Weights of a small transformer language model: learned positions.
Each number is 128 + 32 x the weight over its row's rms, rounded and kept within 0 to 255. Layers, rows and columns count from 0. The size above them is the row's rms in percent of the matrix's.

# layer 5 MLP down, 160x512, rms 0.0654, rows 100-159, columns 448-511
size [106 100  90 105  99 102  99 103 107 103 102 110 102  98 112 109 100  99 107  96 109 102 110  88 107 106  98 104 100  96  97  99 100 100  92 102 102 103 114  95 104 104  55  92  58 102 100 101  95 107  96  98 101 101 103  98 102  81  86  98]
[[128  94 177 153 117 132 159 120  87 107 170  85 195 120 143  92 146 163  74 131 132 156 154  57 171 121  92 213 126 126 114 117 154 137 148  96  69 167 171 100  86 158 107 133  75 180 159 113  56 132 123 117  96  96 103 204 149 105 107 116 106 108  95 123]
 [173 152 137 149 142 108 122 122  83 160  53 172  36 173 178 123 112  72 141 124 124 154 118 126 116 129 163 111 109 133 214 105 155 128 115  89 183  84 138 142 155  87 144 106 226 178 157 107  81 170 102 123 137 126 123 153 153 151 143 111 167 136 178 139]
 [155 137  99  77 148 121 132  95 106 157 119 122 120 114 108 112 139  95 152  81 172 124 190 118 193 103 105 132 162 135 151 137 145 161 163 175  96 135  81 200 151 141 141 153 122 168 134 142 160 107 173 126  89 138 128 147 104  76 148  72 147  98 120 121]
 [120 145 123 153  90  60 150 163 155  83  90 191 157 136  99  76 109 167 100 170 210 127  83 154 189 143 104 113 149 133 152  92 127 165 118  77  93 111 116 132 146 138 130 124 131 161 126 131 116 163 105 142 184  96 147 156 177 105 101 124 147 158 159 177]
 [138 133 131 124 120 182 154 123 118 178 118 134 105  81 142 120 122 141  94  89 135  94  89 149 160 107 134 122 126  63  65 105 188 147 130 122 167 154  72 116 101 162 146 129 113 175 102 157 146 143 138 114 107 169 199  97  99 136 144 145 111 120 136  99]
 [123 129 164  89  80 143  94 171 148 103 129  95 137 132 159 154 167 114 110 136 207 132 149 158  82  72 127 145  89 192 132 114 140 118 109 135 160 146 152 136  91 130 155  78 172  61 114 159 164 150 142 121 128 135 155 123 143 132 160 133 126 150 107 139]
 [123  82 111 111  97 223 121  64 164 130 121 136 104 124  96 159 138 101 137 141 152 127 158 135 123 122 190 154  76 192 123 114 137 138 125 133 162 149 145 158 149 126 101 123 176 119  95  94 146 165 113 136 117  73  92  24  96 156  89 111 133 104  96 132]
 [114  54 181 119 137 179 135  61  89 146  75 145 114 144 106  97 111 154  77 194 134  85 174 106 187 142 133 107 148 153  93 177 166 134 149 134 141 144 109  83 103 154 110 121 146 126 182 130 136 171 177 149  52 124 149 114 133 169 151 143 156 122  80 116]
 [121 148 202 137 120 110 108 125 205 123 125  89 121 165 114 127  99 175 159 142 105  98  84 127  97 181 115 129 125  94 101 134  76 123 124 104 117 161  58 110 100 138 115 125  53 115 149 131 116  86 136  55 144  93 135 168 128 127  92 190 111 160 165 183]
 [103 124 116 173  64 191 143  67 121 179  38 156 110 157  77 142 127 147 117 208 141  95  57 146  95 134 133 165 109 146 150 135 152  93  97 166 159 142 112 133  78 124 144 126 137 118 117 157 151 107 110 150  56 129 126 184 126 178 135 130 150 112 138 130]
 [137  64 153 103 131 129 153 103  87 147 117  87 154 100 145 137 117 110 165 148 192 209 146 166 107 127 179 103 142 207 115 108  98 131 134 174 164  98 152  85  93 143 117 168 115 125  90 207 110 150 127 105 129 114 141 123  59 134 164 156 187 115 162 183]
 [126 126 122 117 118 135 163 125 131 134 159 147 143 107 173 118  92 124  80 146 122  92 138 105 120  77  63 118 141 153 105 106 145 104 168 148  98 127 158  87  93  67 152 159 104 157 120 123 142 104 155 102  91 158  63 189  99 117  88 115 138 111 129 143]
 [115 130 236 127 146 119 118 165 114 178 199 107 112 110 183  96 114 142 164  78 138 134  71 159 121 124  78 104 138 154 126  87 115  81 151  97 140 129 167 143 148 143 125 158  98  65  69 133 101 142 153 114 148 112 162 160  95 119 133 166 139  53 145 154]
 [ 89 105 144 121 122 131 151 107 133 136  91 134  86 143 150  91  97 157  79 109 155 155 104 142 106  91 166 173 152 121  96 128 124 126  92 110 103  79 175 209 120  90 185 104  70 119 111 183 116 137 167  97 108 130 134 198 121 173 139 141  90 137 111 184]
 [113 112 142 124 101 199 121 147 191 161 121  60 112 139  88 146 198 103 120 117 133 163 130 158 132 123 134  59 133 154 122 135 149 102 134 109 161 129 166 109 139  94 112  39 109  17 189 106 132 147 101 127  74 130 116  45  50 166  85  79 145 146 112 146]
 [172  85 129 187 100 105 131 112 139 118 103  98 137 150 113 180 116 129 175 143 143 126 139 115  89 169  92 134 126 133  81  79  69 163  98 112 115 104 168 159 110 148 118  69  93 146 140  76 183 158 162  92  98  79 100  64 153 130 142 127  88  87 126 149]
 [144  99 124 130  49 125 154 114  99  94 122 150 140 113 138 127 136  94 193  80 154 147 149 110 195 149 102 121  88  80  53  96 146 135  77  59 102 125 152 158 157 138 122 182 106 165 131 147 160 154 102 121 127  81 100 126 189 123 105 125 133 184 108  83]
 [ 96 126 165 146 182 104 146 160  94 144 116 112 111 101 111  93 163 142 149 145  79 157 130 134 142 152 127 116 149 147 205  92  96 142 148 144 211 112  79 137 121 115 109 123 127 133 163 116 141 109 136 155 145 137 161 162 170 110 117 101 125 116 151 154]
 [ 96 194 138 136 106 115 112 151 106 141 121 128 155 117 143 172 160 132 115 136 101 119 173 142 161  72 194  68 120 224 142 110  90 191 165 136 147 145 129 133 145 135 108  90 140 163 156 133 146 105 121 130  85 157 132 182  92 130 138  66 113 114  86 144]
 [131 146 124 177  72 113 134 123  85 199 165 105 154 136 122 178  90 146 112 126 180  99 191 125 134 121 135 179  83  53 100 165 120 110 150  61 197 149 204 131 118 122 140  81 135 158 122 151 157 142 137 140  97 109 137  30 109 190 168 115 138 107 104 136]
 [123 138  95 120 230 106  88 145 128 133 158  96 147  88  90 120 152 177 128 120  95 116  51 137 136 165 192 134 127 100 176 114 118 120 167 112 137 149 132 110 150 121 171  87 176 113 114 105  74 119 151 109 163 112 106 159 102 125 111  97 125 102 186 184]
 [129 179 118 132  96 113 147 101 104 117  94 120 134  62 151  84 136 131 105 106 117 145 155 106 167 121 113 159 118 109 121  85  81  91 121 121  76 149 182  63 152 154 178 128 145 104 147 155 112 136 107 101 136 135 139 107 113  95 124 124 163 129 106 175]
 [162  70  96 149 140  86  87 121 165 124 163 154  48 107 151 112  64  96 120 120 118 138 108 122 167 125 162 182  48  95 106 162  79  96 161 141 144 111 125 142 161 117 116  39 135 112  99  61 119  90 156 157 200 110 109 159  77 140 176 130 121 117 195 127]
 [111 124  92 167 113 105 137 123 170 136 187 161 179 131 151 101 154 166 126 181 101  99 155 111 129  90 142 159  83 132 100 143 121 115 131 132 147 137 122 118 117 139 163 100 196  96 156 142 170 134 117 128 146 108 133 157 157 126  80 178 121 126 145 145]
 [144 113 157 189 122 183 131  49 126 175 113 156  59 155 163 127 125 136 172 151 114  66 119  79  92 138 182 164 100  88 129 123 100 146 104 151  83 102  98 123 139  99 141 133 155 119 167 111  99 137 129 151  92 155 121 159 140 162 125 138  90 124  96 117]
 [172 177 112 135 157 119 123 149 121 140  94 108 151 137 128  88 128 148 185 110 164 160 122 153  94 167 131 131 130 124 100  79 112 127 128  87 141 136 183  74 140 107 127 113 104  97 119 135  86 114 101 165 149 136 106 129 146 105  95 160 140 129 102 161]
 [154  87  88 123 148 159 114 115  93 121 155  99 105 153 140 132  79 128 118  98  97 125  77 174 152 100 147 182 132 131 142 191 127 117 152  71 141  72 144  98 151 118 121  90 134 197 124 106 158 141 123 137  71 109 135 105 116 107  78 131 149 137  82 169]
 [ 66 147 120 108 112 194 141 114  85 119 123 125 112 105 105 112 148 122  73 106 113 105 159 142 112 120 117 117 154 101  46 156  89  90 132 157 157 101 149 108 109 134 130  85 113 109  95 135 169 141 161 158  48 199 138 103  74 138 116 152 128 107 198 124]
 [152 160 139 173 102 110 140 161 147 200  63 121 137 133 145 105 150 122 144  99 147  91 151 142  52 117 161 137  96  67 117  96  78  77 133 157 128  84 184 114 114 145 114  71 165 128 119  33 121 112 135 131 114 166 145 101 140 116 143 111 171 134 141 138]
 [126 144 143 131 132  83 108  99 101 103 120 122 168  59 141 119 187 201  87 154 173 115 107 138 148 152 131 130 124 125 205  86  26  82  98 117 120 129 139 145 107 187 120 144 147  90 197 129  77 120 130 189 177 110 191 111 140 111 104 125  85 123 146 122]
 [ 95 192 140 153  91 134 132 145 113 111 117 130  91  96 137 113 130 122 130 119 120 129  65 142 116  94 107 105 171 159 133 134  69 121 143 115 199  64 102 150 152 106 150 145 156 179 116 107 148 113 168 137  86  82  73 191  68 151  89 137 149 112 213 124]
 [147 125 130 177 124 147  84 166 110 156 183 184 119 175 152 133 119 118 102 246 131 133 110 109 198 176 155 136 143 141 143 172  90 133 156 144  95 115 117 148  77 115  97 116 150 160 147 133 171 131 187 105 142 184 143 101  76 176 143 125 141 124 110 141]
 [ 99 102 115 138  90  89 143 187 155 132 140  98 186 137 167 144 136 139 113 111  85 121 194 109 118 122 120  92  82 128 177 172 136 179 138  94 155 233 141 131 109 166 141  71 160 182 191 134  35  88 110 111 137 123 168 108  90 169  84 127 117 107  74 141]
 [112  89 164 140 148 144 131  72 193 234  64 153 183 102 111  92 137 134 127 173 175 116 141 117 100 103 101 202 169 155 178 157 128 104  86 136  88 124 154 130 191 127 118 146 150 125 125 112 132 158  84 127 162  98 144 108 124 116 112 197  68 157 209 108]
 [ 69 104  76 145 130 166 101 112 132 158 151 126 146  92 131 169  98 125 133 133 161 136 135 132 119 124 137 103  67 145 185 140 107 145 151  95 175 129 101 148 127 141 184  75  61 111 146 173 123 165 119 136  95 155 148 153  99 128 149 113 125 114 113 133]
 [110 142 103 136  89  94  78 190 145  99 201 108 122 152 101 149 179 134  96 127 118 103 128 112 105 132 107 186  91 166 176 133 126 101 163 185 108 165 154 114 183 148 150 196 107 173 136 160 168 166 175 122 142 123 167 150 138 155 149 155 145 102 124 155]
 [109 165 126 131 142 153 141 132  99 168 146 161 149  80  91 133 119 160 141 157 138 133  96 136 113 132 172 121 122 117 110 136 115  83  77 104  83 134 121 122 128 107 101  84 115 102 102 116 136  97 116 117  80 129 163 111  84 168 139 128 121  91  98 210]
 [ 85 153 132 177 130 159 141 106 115 119 116 104 105 139 130  97 148 128 148  99 129 141 173 105 160 105 152 123  87 146 174  85 114 152 113 127 125 105 134 142 124 144  55 165 144  96 159 113 175  75 184 154 102 133  66 143 175 138  86 141 119 144 100  98]
 [124 112 188 107 152 103 172 151  85 163  99  99  59 125 119  98  68 118 168 171 130 130  82 114 183 151  72 168 114 116 140  87 129 112  93  95 139 149 154 144 170 151 121 151  97 130 114 110 160 138 111 121 154 117 132 124 120 145  93 130 111 109 115 211]
 [168 176 134 100 156 107  79 137 133  64  84  80 108 141 231 133 120 107 170 153  65 134  45 113 127 119 151 169 151  69 134 142 134 131 166 149 110 190 140 138 127  91 106  80 191 125  61  95 113 140  82  98 121 103 192 189 164 119 150 147 115 139 151 108]
 [117 118  86 143  89 127 160 171 123 114 103 101 123 140 159 120  51 113 113 110 110 179 132 154 157 124 142 173  76 100 144 124 105 117  99 138 153 159  88 124  51 132  96 121 164 163 162 143 118 175 148 155 114 194 145 145 138 152 172  98 162 140  51 141]
 [132 112 180 174  75 106 115 130 116  95 116 173 111 148 127 103 140 182 161 154 162 184 110  97 164 138 171 130 210  98  98 139 107 147  98 118 127 142 170 145  96 136 127 193 108 157 140 137  80 169 134 142 158 128 190 159 152 128 107 128 129 143 215 109]
 [ 98 132 120 143 101 150 121 133 161  49 121 154 141 155 121 111 126 139 118 163 151 137 120 147 111 113 113  94 129 118 113 140 181 133 138 118 144 140 150 119 152 205 109 128 132 148 106 154 125 107  90 113 131 164 147 120 121 115 133  93 170  94 135 124]
 [123  90 105 110 169 194 122 139  88  97 137 157 126 132 141 175 122 128 114 173  64 205 109 125 141 165  69 144 145 135 153 112 128  92 125 148 171 116  96  90 157 124 102 132 138 159 138  82 147 149 105 109  58 186  77 174 118 118 154 156 176 157 120 149]
 [107 101 148 119 163 127 150 116 111  40 130 164 123 123 162 127 104  94 120 100  90 102 159 167 139 102 150 146 112 173  99 140 144 108 124 141  79 122 157 122  83 159 129 121 155  94 163  94 114 105 160 165 129 111 123 140 127 116 155 159 136 143 133 159]
 [ 95 170 146 127 133  91 124 128 101 108 144 179 137 112  85 147 152 171 110 159 165 162 101  91  96  83 122  91 128 104 127  99 110 104 128  84 111 134 182 123 129 139  90 136 146 123 169 119 156 130  64 138  86 161 158 121 174 141  87 143 157 135 187 114]
 [173 108 175 100 132  79 133 150 129 112 121 125  66 144 177 155  65 129 149  93 202 147  61 147 108 161  91 107 137 118 144 153 168  89 108 142 147 166 156 116 140 105 170 185  86 134 146 136 137 108 139 116 158 105 146 157 115 117 159 174  79 111 125 136]
 [152  62  99 108 100 170  99 152 118 153 127 138 178 129 114 112 158 114  94  54  78  59  99  78 126 141 141  80  89 148  99 147 114 133 135 109 101 170 150  89 125 144 158  73 154  75 128 170  21 150 179 108 128 148 149 135  91 157 175 121 139 116 178 124]
 [147 121 158 108 109  95 158 131 117 165 121  75 148 166 136 135 135  96 105 100 153 136 113 139 116 139 153 103 172 135 105 150 117  68 149 174 137 120 169 133  90 112  77  79 149 154 177  91 157 137 111 117 145 127 135 137 120 126 149  76 137 106 128 133]
 [164 132 145 128 188 116 163  92  91 163 187 130 147  87  83 106 130 164  93  68 137 118 129 159  56 144 130 124 144 105 123 161  92 138 183 159 144 107 104 142 129 134  49  86 118 138 143 130  73 133 194 130 105 117 153 118 111 145 204 148 121 105 112 151]
 [107 146 111 197 102 127 124 115 102 151 164 145 174 120 112  83 132 156  89 124 107 143  85  63 141 124 124  66 137 142 128 156  80  99  88 104  71 102  97 127 110 122 172 192 107  95 118 134 112 126  96 102 130 141 104  94 112 134  91 162  85  94 154 114]
 [133 103 102 163  98 131 117 115 124 128 155 125 124 123 133 147 157  92 129 117 126  68 169 111 169  65 152  71  79 148 103 107 101 165 125 126 124 118 166 126 108 127 100 132  86  49 175  96 145 133 159 128 149 115 128  84  81 128 136 120 104  99 156 110]
 [ 73 163  80 113  85  97 146 101 118 168 184 144 128 147  71  97 166 141  96  87 107 133 136 154 120 112 126 156 100 113 195 147 123 120 128 142 127 128 156 122 145  99 155 129 102  70 220 122 125 131 120 155 132 132 149 100 106  99 136 156 102 166 135 124]
 [135 132 111 158 168 143  65 156  78  74 110 134  80  84 116 151  81  92  55 146 115  50 161 104 125 131 133 118  90 104 111 168 148 106 128 186  92  79 134 146 113 136  93 119 156 182 167 111 182 169 134 109  98 108 115 126 133  97 115  90 118 166  91  37]
 [110 103 133 159 113 115 100  72 125 186  89 127  96 155 126 143  98 137 129 123  91  80  90 124 113 114 118 131 161 170 132 116 121 102  99 110 188 165 201 123  80 157 159 110 142 108  97  58 113 132 100 179  75 167 128 136 165 120 168 109  62 134 125 179]
 [130  52 145 110 129 223 179 142 103 151 171 139 125 191 121 136  89 155 152  82  78 149 173 131 200 101 138 119  69  93 156 105  88  88 182  88 182 124  94 118  99 140 130 126 143 125 131 127 137 150 141 131 131 174 122  91  98 109 140 112 142 107 152 109]
 [143  85  99 156  97 127 198 131 102 122  97 189  97  98 125  97 125 100 176 164 128 129  95 133 113  80  77 193 128 146 181  81  94 110 147 164  99 148 140 115 213 130 177 159 130 153 147 161 171 158 130 195 137 168 115 122 131 170 123 105 137 167 107 163]
 [110 129  76 182  85  95 130  80 146 159 155 111  61 122 129 123 125 121 158  94 135 145  91 140 118 144 138 121  92 159 159 132 153 180 189 152 134 130  98 129 128 139 131 135 151 158 169 176  61 110 134 122 170 116 137 105 122 135 127 118 185 166 109  79]
 [135  95 141 131 133 106 144 166  96 104 156 141  75 123  93 135  60 122 183 121 120 161  90 117 153 118 111 171  80 125 134 134 145  88 136 169 122 208 138 158 145 155  89 117 127 165 124 112 148 139 122  93 174 125 116 110 127 150 128 111  64 109  38 177]
 [105 135 169  88 125 109  85 141  89 169  21 167 176 141 150 134  99 130  71 103 137 138  98 135  97 126 130 151 143 145 101 139  99 148 158 135 143 131 116 182 111 101 146 102 162 136 150  94 160 136 116 144  97 161 111 145 115 146  91 155 150 140 131 158]]